config.yaml
num_hidden_layers: 14
hidden_size: 128
num_attention_heads: 2
num_key_value_heads: 2
head_dim: 64
intermediate_size: 512
vocab_size: 16384
hidden_act: "silu"
norm: "layernorm"
norm_place: "pre"
norm_eps: 1e-06
positions: "learned"
qk_norm: false
attn_scale: 0.125
bias: "all"
tie_word_embeddings: false
parallel_block: false
extras: ["capped logits"]
init: "uniform"
init_std_qkv: 0.0318
init_std_o: 0.00601
init_std_up: 0.0318
init_std_down: 0.00301
init_out_by_depth: true
optimizer: "muon_variant"
learning_rate: 0.0109
lr_mult_o: 3.0
lr_head: 0.00867
max_grad_norm: 1.0
warmup_steps: 200
schedule: "wsd"
decay_fraction: 0.772
decay_shape: "cos"
final_lr_fraction: 0.0
batch_tokens: 32768
max_seq_len: 256
doc_mask: true
train_tokens: 160000000
max_steps: 4883
dataset: "wikipedia_en"
Each number is 128 + 24 x the weight over its row's rms, rounded and kept within 0 to 255. Layers, rows and columns count from 0. Numbers have three digits each. The size before them is the row's rms in percent of the matrix's.

# layer 11 MLP up, 512x128, rms 0.151, rows 188-242, columns 0-127
101:154156098143099091114080150150114167108114117100153120148148111142138168129099143075152119109133166144138120128131102149112120090118168160124128112169134129112172172151166113170138084120104158112172148114146151092163140124156105123132108135081133127119128118125114132155120144171176142123138093129136124121143140121138106150138135135123141133111134134186110109157129151130146048147131
104:132116113169126114152165129115097138144142105164201126127099117144114147075136145112127101146163134138141164111083119114140118145153123165175152094164161144105137126115093095165147131134107096126163097114138151144130128123108119113105097142099124103116145127102101123114143135165123162172156066159103141143137091156147113164148128116141130154103120176124149158123124104152149121159109
096:073163127138092134157106131121173108105107107117118142105135139143121149160137137159118114082145094121135149134130164155124105121134107138175142093162116156138120150135124129089100162142118126062098173130106133113116123143137074135067131125126121136113115159143127087133138142135081150102140124095090142167101143168105130149111163152167100122104106153119161101112130108136105153106152
108:160135051152121115166118113130114154121097118133105118143146095119116114085065127105074135168143103147100133090123122130096108132128094155134141098066130111127119124098136087091083147183139140125131164145131113121106103121125137167143151093153163127130111099131152117119122133109120141104103120123106140113120083115161109115116125126097105130101106110126110135112073136131111107089149
092:155117130114147157140136143145126143137174150140143124174129125132130161173121094145090143077109089107130157123141127094155171157163154136141135088155125145102207106101161142175122149135138156159114115169103130158093115157146099139113140098132120128127138125121120146100123160097116109164118131101113159148152116154155139082176153160106166140130118130131107109118145129154107112123108
097:096121112129162156104120123117094106110150108181085116132128108173165159097188106129108127119114106133171126128100124143145138148132086123096112135153148118088132124111118168125100125096076166113129120088127143129145113130098132135119099163113107158129158138122152161124120080083123126084120129109115139151143141102128141156090121126130128104111145157187110103172095149162158142119131
086:152105155108134109182081093113107196069124121118081139112127141130100130122099124137145149133089137179131109112155100116114095113091133069122151152098141105123143125120134089115147157121092143158143102145158143107137122108117129117179126139100124121112119113147149105122114130135125142137135136097114120127171095093154089111148109105128167161086107130107133129131171133130099153091136
090:106149117077133100086140132139104138118091117119072126131142123112113096138100120132099110121151153153093086131116157153145115098143136115083124165139103071114124136103151131137096140141122120124097082155156121150156118176164114136147148120185099107150135129131141102128140144124157074137130158173114102205142090131109130135098117096105126145142119147127118108126136127104105123092140
111:118150129108173141100092162150118133145122108145106116127098125148139061124136148101121106127178088123142118144133137091110117081128112139097143117154122128141107135091102133104180087116155110080118128134137130122105161100129070117102125129099134139130134159052114194116089131123124115141114127124112138157134159143167169108147123167147160103113113128114127124157121135151091129140123
093:136132145108138132173106137137153155100124111132071147126154126117172157091124147136159155101130127130139073122112127105139139104174091133115110119142143127139139115091093136165099139109136150110057166128085122110123144121115110094131129087138157146142142154129104058170130149157112123133120104116127182098114073115162121137142157111136127136134118177167143142115111105121137145113127
105:115180112135115155157103122098147123103136134128147152152090118149150080108097132141120114125125164120171080126147114077161092087113127136170108161088177150124155122145124118124147153140158145102111150128111136101171109117142159135133130082142135146095139146122085135162111125180151128117149093168133135163164158123126114105126111115154128147145115134147170183138132100137121115146149
090:111083167137115142085107141111093140161149177126132110151142150112118125149159130150121078117160139136132171136132149096145186142130129102111139119116146123119159162118169148131121126159150139115086159142134127170155092098194128128058137158117123098176114172120136139135142134153154113166134112096117137141142123107149137135119127147123101118109098101102164109123145106112128161155110
102:122105151141123137153118148130092134125163103135166128174141134137097157114161170111106116152131163149146115141111167172109133092107159172104177157130130124151118129116129126116170115188146130093124111161145105116119110130147141114123099143131144116081152084123114082176081169100073122133142140145121141142136165119125134163148178100115141144103110117156123150136144153131149131101145
103:130110129167106122136114109104101119095118102151136128159091124117119076099128115121070123149125107143094120119086109125098153114136133119159128177072163151181138166137155139155137101100108163081136134109131117110091153129124129148100097142155081134117103131153130152142170140117126149080104135166088156132140121136105142111175119127140141122090083152127151099133145150135131123101148
104:097108142110125133165112137150136136113124123167117155173111129143167103127110125137110111109073165103096123119095093118110153115087098162140132180107136162140116109131128145140167167080065148155165093113152105096146116134148149158147123106137128154119139132156156101161133103130128109168130116120159105144140100150115128137133139168143156132145101137111152091158099085151154104165124
094:127135158130125136177124167136122146141114117126138116138091168134113138119081153168132086128153164140144133107116129111143095106164139147114108114130137112157153136097115126141119123169134170106139145179134118180088173126115150136086105135117115135139149084105118126111115134120134106080169139131107124189205110161102145142110116111165136140143156102109161113156136131113145100133091
102:126126183122128186145143198139149146122135161096138182148104129152190133118125147128155110127133113143118112112123119121184140129127140112151144133134152080126108120138139158166164112147147160170090150098108102117120148135164142127127134161143118129128136102111120156108175139111128115071134144162144120158137136122145137151087121164148087131148149114167106137157138139125100113090150
098:103185124145153107148132122152109101144153140104170116130143131155186136153147133144116144101179123139129177117181125171105144127133098149105124114103140111101139126185126149144100137129124137136160099139146131140095088149076053097127119139167142094089109125147113096110119151121136157114145124096118125138127098121161112148128152145140105081122154125147107109146108127157110115102138
100:081085143107100107113099124095107142119104141104115187120120103131161121127140133106163161153170108155166100039086159145136127132127101121145118125123153100125096146117113088124078131133137129108138154136092146138149141118114143117103175136166162145161131113152130078144121135108132128121123110136132128126081136152100151136129116082163153117129133150111130081103130140109109133098115
095:166144151137157084142080152097098089100091110096163154118132117150156121118153173124145098154121152108128096126132155120128124146195111161139113103155126170151132102143135127138101129146112120140134138149129132158150114122078126121169173114156090137120127147138190097128148135141132129136144134115128092162104111138114112141162147125107112127117165152158144101132132104123095163064147
100:175101112161135134154149135116126128118114119127128156193111130112099093089163177113123157149125131125134118147103089126121077153120114113190132121127145158063151128140159145120117140141171120098116143127153108133140107158112098147144131150099112113134082101132113136165139145122151101145174111127119164091112140169103142151146090167150113112079155130133150131110157128092113123125141
111:100112134138135151129140190082106116163126148164178146142116131086132134133130119136115104123140166165121150139120125181128121122097116226114109122110168157124152131158132179127116117122107121112100122151139130159135139149137135095129125124141121145086135077138133079147148127180143116139124114112084118152168111147141139145163158136157107100111127119141097113103110136144120139141160
111:128110105135124156131118149147177154125107124140123126116192117165184156129094113149153130089174121167141135171134112120128138113134147165131137141162168153105128120057156140139120106124115115140118128140186132102104116094134125107102095110089108090139154144137131156085114129134150136124120138189110117121140149167114120109130166168134157114143137151096144105127115131164156166133135
096:105120128117155104131097134164130130135127107171139109178129117169097111102112111099118112103122137160153103115131101128100182094119100163166133102091125122130124164146163120174138168090117130112157128103104132125127087155145139137128180084115145161139182136135126147126089105126103161120147110144118149104139141109167090135100128125126102110073138113167140169124163118148115151147142
110:157115117097134121125095158142120131103133122113104139120136130140128157097119069148136150176138127081136114108121144094123101153131108126103079158127148092144097142117113173093183123129164133120130080117113134107138126158137136151123108091099128173115148146111167140202129099149106131129149121119170156120137092152117154083142112149170162089160122135147148110157139153133122109146131
101:095152152131152137124119100171125124133174166146074155125125117138123153150111093132072122129155123098142107153160138151169099136114115142101174137165145160091156145145142147148147134161118120132107125120141081117136074106117096139138119094107132148107116122150148154165131145145139118130127140088115161140100145143111133076100160128127164106149112155167090182120090111128123137113160
089:154133145144108131158142169132125131131097130173114130111122101139110091144123148150100120088115129119121055118158128128112155099112141142130140170113128136127145122164099108137137095127179139089143163108076115085106161144131099118159144127171118117140151082112120120154112183156134159141113123125146166142159150127154127121136119136086127198081139141133145101152175111140138133119123
095:127146131102127159182073125098103139123125156147142110135071114161098155079131079136127097170150156143097151097185121102132133147167135178120138145152143090154102125134094121135159101158147165142118112120171171123133085145120133149100155179134090124152132133139108101114126116130113158122132142120143153131133107107126113126111121118135127096165114125114089096148134103163116141118129
102:082106109104179110137125159120146093110129128152125112082141085130116125093126116146080138112120164157140103128117134128144196097111142146107156158122156102101123145121153150120116118109113166101149113143135132122101154134165135122132165124114145132147116133075108133145142150114201144098135125072156156106141127105118112086160103114127183134140114132115163130138140150122124105181140
105:164153144115109108114101138142086142140151119182147155133126114161197141158161147140143101135135160122121139122143111113167098124138063130114156094178121129142158147148119108107141116118099133134174118104150148135164093170140111122131101101162130123169180119084174135152095145153132163125119163120139109165130138140106121128125131105156114108101147139131110124162155148141123093111145
091:172129121157104110112098116142143142147110117135117081132077154107110143124110109107156145122146135115154136136121169130134122103087108092083083114104120096113096130114124165111117161084127162156091135139142137146142142123141109105156146112129152125138202111130156111111144085185139112125137081104133115122146121145138077111171112093151114126153152090143149123182118132151135112152133
095:148192120122116123108126128120147124136174143130140145135110186148097191149155136125095124161126170119148095143103061090098138118121122124101131091129141081113119097116193105108078155095155153150145117153117102123109129142137103110110108112087157144141116132095142138106147129149109101133128135120124150153150168122125096136136150135154139057137117135129146107132122116149138141132134
099:131070131101119175154153138090147144125109091152159145140135128173120157089121130109125099104156110136087102129126145096100133160086160118156154116108137081142107108098134098107102162112164109120134120130125147124142136112108147173118125127125080152128115167102135139110106115140076131123105133137103129081121163113107124151139140111137172127140123155132155147148111086105127129106204
093:127118097100109126132122157114107136115143171116126147092062104110165120142140114129158181099117169135166132088116142114176150148145115110080130166152123124121119145129101140130143133108148138147101167140137127100111120131164117126147129143114160120118138121168147107115171123193140106127120112133130162072159103141169136096088141173147146131123128122141127100094148127130140192132103
096:081120073130140127134114183097120166141127122138147132106130133168141114158168085143108130144145150121126134147138128109129103112138133132137133162059068131158132167159114137125123115126147086096082103115115107118154133113102154130163120155104134139142095139142168132121150083114125162124133136116147123114131171130087147157167143073121133129129172111164103132113152091169117114137132
098:073136083164126126100140141143096148153139107123121120121130128127190097154133137128125136139166132106120146102101137105117150114094095140128160166107148141130142131127120098145097132121157106155146099152084102102109105082158133143158137122152099171128132185132116088161105163127055098097121097110122142121122139155173139107095137143141128169136118131105152153108164135122138109150109
087:167173174143122092135135164109134122118131162141140121122085107163122170117124108116122120156111142111133150139081160154121106110132072160147097133181132113135135168129141138117125137153100148095120163151128137106176114134117126124088156107149107175172124135127064119081142147114109142082130109136124158112156129134106115106131145177103108101114151135125106120118152170127136162115134
095:117136150147110127074104095090099143145147124167087156135127154111092097118174132162178149131146127139105106140145111119110130143130153132179152156077138156119137140128125158165134138121154110147135093116193138098112165115133107090152149136167133132113128152114105132158150133121166076106161122119127128121157096131090100159097117132104154147138099090123153123108138114129105103152155
096:168131140079155123123132146095092092145154131150075157085156134161112127139161117035095099118149119133146096109148128125137143095155136104125118098164115116101137144129101131104138124142132107123100145162144166153131132114122122157133122155094187108141181126102111115092113173122110120138106111082118125144172128120139110139143081146144137126136143114166120130121129130157116113104129
099:108107104093103126136107119109118147121096122139112097120128086123074146129127110091120132146120156124164123103134112136133130141092141150147081147147140127112135145112098116130125133131139116085107141125128123122096130077135110140158107108112150134125102099099101109102148175106096126152203142103074095151098112131116157145138101097106104087140103142115133104146166128163051158156131
100:122141175127157121104144163128121127107133147110158143169148137092142127131131133123159125116125150137101115152122127152145141091113137090124105142125115092107106190153143156103144128142126136131120137167105118141104113129148138121154117096171148156124103170125114140078158151124126168136081075147096124118150113134125117151187139116183169113114094117152105160168159132201137135130128
095:121134100109146102139117118167097108130147120079146112142151116125126096126168116142107138164132124113118138099172174151105168077098138126107118177118147112105152096144105128116148143117164141148149108115126121165114138106127096117175123089105152106138123136102143065129124123122119124132136075108136109101083113121152100123147108212144145088092095121118135148134106123140093120128122
096:116124138110170111106093118122163130118145127138114122138172132137096127141115130131099139124139161163146119117090072151131150082127170137131134133146119146162144180144171100150125161129114165086160107133121131099086137150148128094145166167141108141112148153108135151069106147097134123074137121122070145134167123143123101124131154124076141098112124127148153132143152143180108147123143
101:173112107100172144121098137128127131155146109103125136114151105146113132200135158161143153148187098097152090119116140091126089122143087103081089120135116118122157156133135102129117129136115122154080162168123143110158115101130141128120121118156113138169104124136164131157137126149140127186111142121136160096121130123116105168155126093105128113083112126152104111133136179157161119125123
105:124138148087161105114155159126097137123107170149159095101154120124106097123131132091121107099153120118131151104101072138101136134124143147102143129140154075101074120143141085138120119136142158111115133157155096134107066110130141122104086143130103156149093125121107166108155156131149131118111146153114160107124128112148102117133178116106117057126147109118144141104123065113148131116111
096:135139102122118158131124136094131104109135127131154115098111182119150140136111096123106081128117121142112096143119152112102168116133125153152136163096138118103133131103140134121145135113164199137098102137119137165082116138112122087129104174112150103136105130066135123113157167138156081119112146157149128144142172127099144142126115170140100105147136131168142120157140139124115126190193
100:121107109126139129168127109118125132149157041134125125114106117165121122148145182092115099136132172143184165116132124149133107116134145138120159116166104122152132124100119134105103161153134115182071137155142140103130138149132112134151157135098163120157129127120161110115051115104109104132130086137113130117127135145134104121147092140141130099136177112156112116103160144148150156134091
097:112145108110161183166120124135162118121062097174131109138186118153146121162153135126105122146117132110135110168184128138129139140125101127083147144126138136131140149104157062096140180125115134121112143127119140138163101122160146191112122124144108156127126120158162114150130130126125130136092110099109120138174124133160167130143153136082168105114091149142144125147105121143124117134162
101:158136146138125071102114149130154190126142128108131106158129094132115142149117123168143096165127149105119099135120154114128143107114097114071173153140127163113109162135162109141151118135154109136144161111174142082141123136154140137058088092096143155125108184108114143114095143142114090115115153154120110144100157142107105114117144138098113128138170159137125159148120134106157140119119
094:151106133115135138142085105110109149105143132114153143120144162166189132121145141158130166110175163144172169145114153120139141101128131149151088134118141144126134155180093141110175143161109118149141119147120134122139173145089125144136132125156159088160142102132099101109096188117180103143153133156120145112088145124107162117085119152129116156104122124156090128107137151129133126109151
104:123136146168150130153109117165151132130081087148154123080121115128144122143131147140176116107166115118096086120134131175126137155162103121100079108138128180142109111081122135146122148091112101150133134130157148194145077131109151146178093118152134152127133096127136120159121130097144102111113145120127146113134146174125135155122091149130149155136089146102144105133108162113103098115152
096:133125129112118129182113140146141153141164132103115171122112140138175161151136121159091174123134124131160094129086114139167108134128099160080113109128149127166161135101140137134139154164163135149118128133122140172149168131089144174110116158104101149131119109165136157101099124128140116125168109138133131070181099143138155104118148145138120163155151154121137145113172111131081128132092
098:135130101098168165130140130104089134116140134136160139133130103131112145145125119100145169099150180147118109169153169137143108099152153120122133103120164105095104066139110117128118124139093098141133107107113153124133147152128117125136109143080097104134124072145098126144114148158152144155122059131140183126107144099096148123128141110108150175159099146128144129184106096143122124103102
106:171103133168151147162107147076130141132079129149118113121153143141072141150110120120141135103107138158141146143099125137152120123150134167156145093126140150147145145144138123132149127097143100087139086144110144127137096145089145111117147143093127136173134153129098165159126134151175133135157123134116144145140164122145140188135151049141108140144141122146146143101138103145117164185161
099:164095162175173127121105154119105142144096099131145150148094125135180085118126131128170165132112149149145101113111108104100151128169125127147109179153153142120137116095137111137201103137102145137127098134148143117117130128088133128153101098147139145131147119153144100190111159115179117130174111149162154106134130116124156115124119102107120135108144123143135120112119146155097097096087
# layer 11 MLP down (transposed), 512x128, rms 0.0413, rows 188-241, columns 0-127
107:125152177125141132093151132107125051083130143112126110100101146120117092157158145190095139105160134127130100131170128128112148155141146122126107177121133102105126083159136139107098125166142119123145167126141151117132144124108126154106116107127148153142141145143093138104141124106106122164141100168100149116098127174170119120132098117122109142164130138129135145103093108063148155087132
099:122128137142145110106143116184147118104156127079074119122159107095133150105088110143107162121105128163122087130166125119148084118151122098125143177133118127123151117111123091137160112153102162158118113091180154059118164122124081146142146124105154149117106170096110141142089107131125147146138155132155133136111167096121147124108124140125129132161125133136081130172147120138127152112148
095:174113103124192130106132125096112124108146111131121156143136128111137097125133123096125163183128171138104149123092126094087130119126121117105125142114133117106114133101120143142116121128114169149141102098141146131121142108158156122145116161126136080145129095112163190094111070116157063144108122134177112116156159103187149115144141134104142135148171107137099145130120164111111110133110
100:093142137122154097133125145129149092142159141139103130152149140161157109120142126167135154136145137115162103125117130121103150068100128149126157176153101122153105090120118127111170106106142154124157132162089199088153137138117137091112157128100109145140132127144110113122099125103121134102151080122176141113136156143134143142098128080078069106114132126114148147116157093158122096121114
083:149103135092130120152114142094145121161082143183116108107153121114120111096158141104113142153153157126134066183120138158124093106097129130139129151129169092132072185161139112098123142082095118092177159124129098110142134132151130138131120153141123125130121123129135114153151125153119143095139121129126138116137149103108085121130125124109093126150113142155156161149119088086179149134161
096:125123139142135100132129160118136123134094119098144100080144112107132119139141146154107114129157153167086119154178102095167103103123142131178181117095131108135153131105206127142119114139162124135134142124128090141141106120152134115080159098139165110090114101119108110118137190181130087135124150144161141116151101120148109104150142096125119117140112108093158121136139124088119147107107
107:139136128141114124105137102135133037180111118142156152142161083103128114140151115088088111090139156171150143130107130167154114122112114163119098137125083122166115112122146130146140112101177135103115151135108177132119114152130102152114170122118122119118144141136103137152161164118134133078142148117157144145127093138100142097120096143127105120122108101160091177110143138150122092149120
083:144115137183124170120141152120160131138150145131143122164114133130155126143146120113128158147134089119109141150117133107101113144133087125138091146127088161123151113162125131174133087132111092108163122112096119093128125101146144126146111110083104117167132144120098152135110073133141192111106120062178126116108126166128140113151136133086063105137113093142146128140121124166137116166123
120:150146113111135135151097113151147152123100118099094150108128109125123153094093185173169140101128120117167131093126130151074113146156124115119112115128134109116129127108149154123124111107146145170127107142134129151123126150187116097132161120124127137120113108100070111156138134129099143140154106173132050108141121112111219112120140122108153131129102109113130150135107112139125180134129
093:148118163133138141122115122130137124135163110098134146116143150123101064150110118158133124124112097138120115094162091125096137167159118133153152119133117113116124126139105124115133095137083151118221086131118127178164094127144135147127147128125115147130085153145172147102134116139165134117104121129115091148137178142111102108155093127096131112168122091108150085141108097130121155178106
114:141127110094142098109172132135112136086122086105091123126148116098101135126145077119126162097105109208138111115109149101098197156129127143145132179135095124105116140115149191114151131162138146119105154081138147092131148174130115122105154122124144107121135126134136146155149103133115138158127142137139137145146107102137128170162131112128137147138128096096138078106132141125096107157100
079:134137107117111114138104119084152135155151131109143137102070129150111092128137144119135121138176166110147089164146080156137114138114158168145152170119112123107087113156122094117153134106115093089141148158120121117144142151119146135138130114134122188116110063140103168102114138130137101109153114108133147120129148153138107114137086114139133094131194148138146150141106144165078112089136
106:123115114119134133116091177137140112107124149132142137151098174139101072177073150110136128123093090141117138133116141125131160106137130085123182121128145152128102137110109164081145146135140098127134140121133152111107124194122120099148159093116145117087141127123134072098111106120113168147153140160137133147116134113121102122135171133174116150143125155154109135128083137117104167160086
111:117159127124096084073150151113165124084105106147131150094158163113117122096127163115152160119114168131116147132170082158120106115170130125131184105121101138124118139159122112162124150157132131119145113090143132112148098128136153117145122120131117112103130172121059124134103132115147142135135136103129164164165111098161147131102171145119107088151147132128124153104155078098129110100107
105:148114142139137119110108148154136138145196138119098129090137117144177121113173131155140123144124088143097117145133129113124126120156097121101102123112096161109135156122119179104101128159155114148119159105134152122086124181109161092137133127123116159111073108098117153137104111159155107129128129159091137149133139152131156151108127058154157108158138102129135097123070152138097110107108
087:146085159150131122106154122142153117115116141149138140141150088098177162150132104106114152128097112131135110140144142118092113145143134095149165101126136128158140108142159119140153140112135144144130098106127124094177126157092125057155105121076122104114105154126179134117072119106096155153147098099128126107131182124141125122109158111107115122083101174162104150107137122122145174139118
085:117135128069134132140172093117132133166139129167121107140150128081104209106145109104121129137117166175149112124093117113167149141095131126121110142202150122180135151126123086116145147137157115108146072136159116081107135118067114150134132149110117121151123123105136116138119106151126158116125123102108142098104151085130132131117119121131123104113121130155124116114171144123148113163115
093:159075142086091161084129114117129168144113111151095107165128125115099158071126139120145145115077114133137110148090157107121104118139127094129127133124137151150166121095098124119160112100112163127108110129130170137151156106113143159143128134125116153116122130104150171112141162168139119108135145157154100150088170096116155117099152141110105171097118085103137099133141134140159119170147
100:137126129153144097120162097174133141141127135161112135131137107087124115078117145112133079108122133099130149174140103128076128127125153126134124130121134165103130176153134163098142150123152129160149113081161104085127141152161144170120144167122117112102125125084115133138133114099156149158162088150115119122129123101132131082108109129091091112158145135088107116170091150122136148120188
106:090128093150082153080108126122105093149175120115124148134131157139092151131117131152135105183154116091137139119135135162209123137112120121125105143128142097105136148087151109112125091119106118129181130150106111184136150121111111155098116136109125139134106138086150138142088150108152111132163115105154147127127150103094113113114102126173145101107157144127142116167168140120115166102136
100:116123162086144112111127108133135147146134114115136089103133132088145113162135106158106108131172180158152159094119133135093181099102171147114148132138125129180135121103105136157167105128120137139112096133141155099152174122139201105102139100102110130102116133107167147137109126128113126135106116127137112122144190100123144094103158114096134107116069137127113148130080129150131138146127
107:109092187134136145121080118089112104109118105154134131097150121143108129113114124130156125118120120149147102149097123154114115110117157136080149148129135133119135126111157131102123139139165136109131129123146170242142130134128167112110185093127115095089113108113101101116140129160136098105115128132135109119128130179145158152127148144105091127142162108167097125149094128155148117155112
118:152106107144139113168131129099144103110111129148130142170141098136103097076123175147144170141104140113126101091072092122135125114140146153097104159110120117134106147076143138144139060162158145156130140138127112156125158167137129091108151104100141124121081134126136129148115133164116142110137143117134147133130139139164157150135106111116156121102106166178112142104048130144117115131137
088:149161117137139113147123122147101090156154113095131156121111149073129170130138113140116108153150106120143106168157143071157114150178112100110114137130126153121161152139112121116130136152106167135088117119126126079110133152118136091128163148156161131138072119149160131111137152127099091136155129151149100169106177134101106120153096120108150119184118142090112100119125125108136101077118
111:143104115173189102142148091120144110130117118128186137127111146074221104115132144124129083126109109159123131169129124129122138117149098147178139098142121184084148108154147122128108115130079100101129123140155151125155123123145145128151147157109115098079117124152146121095108107104118086121134103143099092158135132145138155146112144141129113138135138103145100129137124088132139128130122
106:116122128129142153133157144168172098145130093129141125148154136075135134139128100086115139148092128156075078101087192082103142141142136158101098144105110125126109128147113134147099154145176169080125146100117137109122109148156146106176133142148112153127136118151159099130131122112131113136136099110153140139120104110104139198145123093144129116116143104093086130110150136150115119146130
092:097123139183103146130160163123164155165152157135157124145119144140156072131144155132152126148093094125103153164154124144147111170107135104104106149128143115063091115099172135133128133121057071121137114125114146129139116132097109157115138108145084114105142124133137160136151101115146105102109149144159119129115115096115119147114157137126120115170130115087140128104106181101144109142125
102:117079135130150088147117127149117122127078126102113133103119085075142124122116128129135153131094125140167115156093168117098114134109152134144112110139130198102157187103133118147144124129120151139175125110107136088131126094125145128130113138115111151121156123120164167132109164152108120108123125142137128067111163141099154135134130157078187132135117147122118182098109136119147097117166
105:100171128149137159125108090135101107128111077126156147145136178123115167144107155175102106128147111125128150153153126114088126157143109160134050096136105191119137114142111097124120111149092108114099120123179106096165117115133128124155100159145103098146128132134118128127135144163095076145152131145089103136131173167111139133157108127125100119128116126164140105129116148124139125102151
104:136170074138110116152100068155148157131120124104107135117140105141098129093108085159134108111105167153162142086108122180195118157145121133129115132169131119126126128084104156104121136145077155165121099138112152163166104119120155119129121155143125096124114128092118177119159119136127115157097148151116146148093099116114123095133159120113111114133098153113131143145154136141113157155113
085:117133122149084120118155158124126141155101113143128103127170132162118107130113128135111064165107160109136141146193118114165142146158121126173139096118162142150131121152138087193122112113153112121151095138167092109119147141085157177116095143151132090086098125127108118111118107158130147133111144106143137082103127132097142134095144139121126122141114149132116130119167096102113147122072
097:149115112127155092179126112087172128170134148133126114123130136153150126094122114113121132157134146128164103123115145092095132090116145127106144169143140145114120136086111125177087082114115134121172124091111136109100135139148113083140111112143126094135124153156197118129117106139135134133047150135164126100119141144183121138126117100132108130138145168143144112151130148077126129150093
103:128147091108150115079125163103128127119144158160076110114125127142147082154077120108100100099125143103120123094067134082143089118122138133142137138163129093131133130146131145149205077130102113135167082123155137115144121170095123116130131113148119130120094120128148114172150173125155131119129142141133121096137156143164154168143142138116142131139111088167121109128139152143147102147138
093:148098112212141106141088114083131116140119132135112094114178149108127127132158142127091104180169115182146138152110110133102125146134115116163126080094152118130112118101094104148109151117144124114150100100145123141132101148083132144088126114180154126122118133135137117142106094134139135137138127111157098153147120146133104081131130118118111113161131088158132121150163153173134099169117
101:150129133181121142127186180116123119151139151133114160125095102131158173110139131110131122135187145127101132110148158115107123134153131130128095100094160126136152111100120145134169121134105084133162086145107105100065112161145157159114145140098141154110110143153143123132136161134095137110119108108125121075132091119154167126113123098123139106117122106097121101181109118111097099170121
103:152114118087133110135107126147130151148163116116108105131186166104097130127107146143119118126101141122156153108142125175181192143172102100170128124153143155180122087162118092143122124102153151136134131104127108142128144121106070142121109150158125109139093085137115113125136151134129122120140136082126106157120116160074088086096113146108148139099127136132077122140127142134111149135140
095:110113104086115145106119105130152125167134139124154091160140143115106136123143102061145143144169133148160140120126124111106153111136179143125152094088145165135118134126097139127123170136141112131074122105146086148095112164120106147144132155114087117095126109161151125128115130157114112135172120102128091152121103158128135192115092079158157147104106094134130142115133151121151153099167
098:073121142132119113112134133134166094171122123127149139139160138166132150118125139124151116136126138176101130124080122147156103156129114152056169094120140105128111111177112115130112124154104143114144109100112193129129108175132139180147127152139141087118151091148105084104108115144143143115117150109153118136130125117128144115197095101148090112109149108102140110124087109137127149142108
107:105118161108088061092146123103112125111095163127173105148117152103121155161153106165148131134141146076150146124130129136141103172116125152134204114139129126159101087145147138125078120128152144091153127120136102154122139128104155126118132132132075169124112110158108151130138129111161118142187112146103156136102110135118140089109150130142129140097139123102119100131115105110163147093132
102:166124158157138123084158116127119139125130129102143184109103123119171086128111167169100121100120110108131132106132143106147128118161116092117185089154153138135123118107151125076144119138119138147142097140105129137158142142134153097066153115129092109150149156132137128119121112146139151114068136143149137100180160111142110100141130133126134171105140136134155151095098116113161119073086
087:127101144140097152125138097141145133171157104189091114132171115095135159106124096135128139152147086120122126136143142140160103117137121134143157135127124129129183111137116082156105167141174113168126111101141129062096165147096137159133139142118135092110168121114123098166130129153100145124149138113165125131099161100148080103111126092112127130105145122084119123121123127072118153150138
089:141163135161154130107145123108168101116096130163152124099126167113126133139066155145150104130112118138133097153119115128143109104125122117137150118148114133138122159086113098156146130138135120140134112136177146138070080110109133125124151153149099097104122151119127178155108122120095146155103166130087150115162140102086130133130115069114131142150127094168106164148139092100145124187091
101:140113118168132146133174131120114085139104119148126110121111128091153138116103141097152133107105103126163133131145172081124068120112139118117149106098112153160105116140082120062129128135121137163124155138087127116160128158121128141124115101112111136127117124129122106110132142164105163146192141127120132146147157154135092155098161124190121137144102099156129137080169139099141176097129
110:118110095120077166065112117155135164116153125097148097133124153100147115116146085124144090181147106147128167132181125164098166120140111136165113112137144115141141147084135117096090156116127146124132125139161174119132085161097103075150168132125121124123140168149115168124104116122129107083123147127147169130127098148117153157136144128107108101141111116155132119125132141122097132100111
098:134159121099114101139146084117095110086135149106117119144131134122140122130147095151168155179146167129168121117114140097107131160097100163161145127128135133111159126126138135089125162076136127099148141127080141156097135116132143117118170152127127170118164094112078075157126155135133103092114115125113122153144139154137142156136108076133090135141108134105126152147145171133120162075104
097:154145146135107121099099143158122093111134154154136141144166096154107140119127132123125129107122157121157175121182160120068112156108105114141030081123120154143104159148122141141079120129118074143150139107161119148159160124148103157136155104137125123088107132142123127140116102104106144124119090093133138150133130153140150108112113119129149128127127135144151152129158101109119172077115
108:106138140141086169132114140139172139152117129112104119109165130143130097115108107177120132102080139116085142116151139159151112111102117124158123098121153139139136085149150118167156157113117098139164091125164132107132087109160125123088107096174102144098135152083120131161155116108165183101129137155167134107155098089107153128129146134097126125147113125109173133124135085136117122090136
098:130144143123103153090113132136153100133128098106141081121151104137155120127077115121131109143165149093166155095158121135125153136085124105124153140108139106124133141155150074164126151172124129157107099085120198179138097155156143106105125080139115122068116114155124163133136108107101147147135121114133196129135126122104133106153142113137095144116143147146120119081144145133132148126133
091:130111152105089132153121129142113103062109104154105141137129162150110099105153152129132116101119124164191124131113126107122088118167158163155108171116137138123155122124134126145139103097093112136162095138183153099113121122151153112202088137151148091109161142138123131119151153094104136140114135112134104141121097159113113109136123145166134136156129134164088114093085103123109137116154
094:158157150138141116114125123105158140130170135108102103134130145097095142139134099136166102180168069113156093127133120131109095134105138080105201159135107128114145126107098091117084131108149169140148081111132163114141121089100095093138115135123125153150097117148142155151142125098112124135113123162134134152138110139131115137136150129105154179151132147122136103154105111093134189124123
096:139101074127125105127162146088096092105149120120118118140100150127126132137123099063097144167109167124140105088137079098155127148085166082138150192122151126124124138166149104111127143187127109094135140143126103136105155176149125144092150138128122125161124149111157148146110191138134125127132121154125135111126115123132134120105122143129157125120132115126111119166098088131121116184123
086:135134134135119156095122108129111088154138122121087136162180183100108128173153108107144109155120130142178181117143113147124114101080110096190129096104105129108122142118120112147124117105139071120125124124098131105123098145129150117117131144166144104078137128126176134112177147120082114123147161129136134146130172121164151142119121107126089115139144113127130140122133124070173137135140
082:117165138177149112108144097193158125098169127140142127110174136094143147137144120119110128125127138148142093140117121099132133128127152088135138175131095175143185128105151127118150119091172144146106118119161089073117119138103133136138128131148138086097122129094163131114091102143066137123152144156125161104127112134125102102125071112118125103100155133117130126098135148093143137155138
092:102155133105134099129131135131146075158159107133096152133122113136134159145115108133101099159119135145112094130151166135163107105080161104143128104137144159145131182147129088124129154189094125177127093105170177097123154109120134139166113110178140120089135107118135087107156142157095149146125110134138105081140153110139103132101094111152153101122117135119130119129153125099153108123099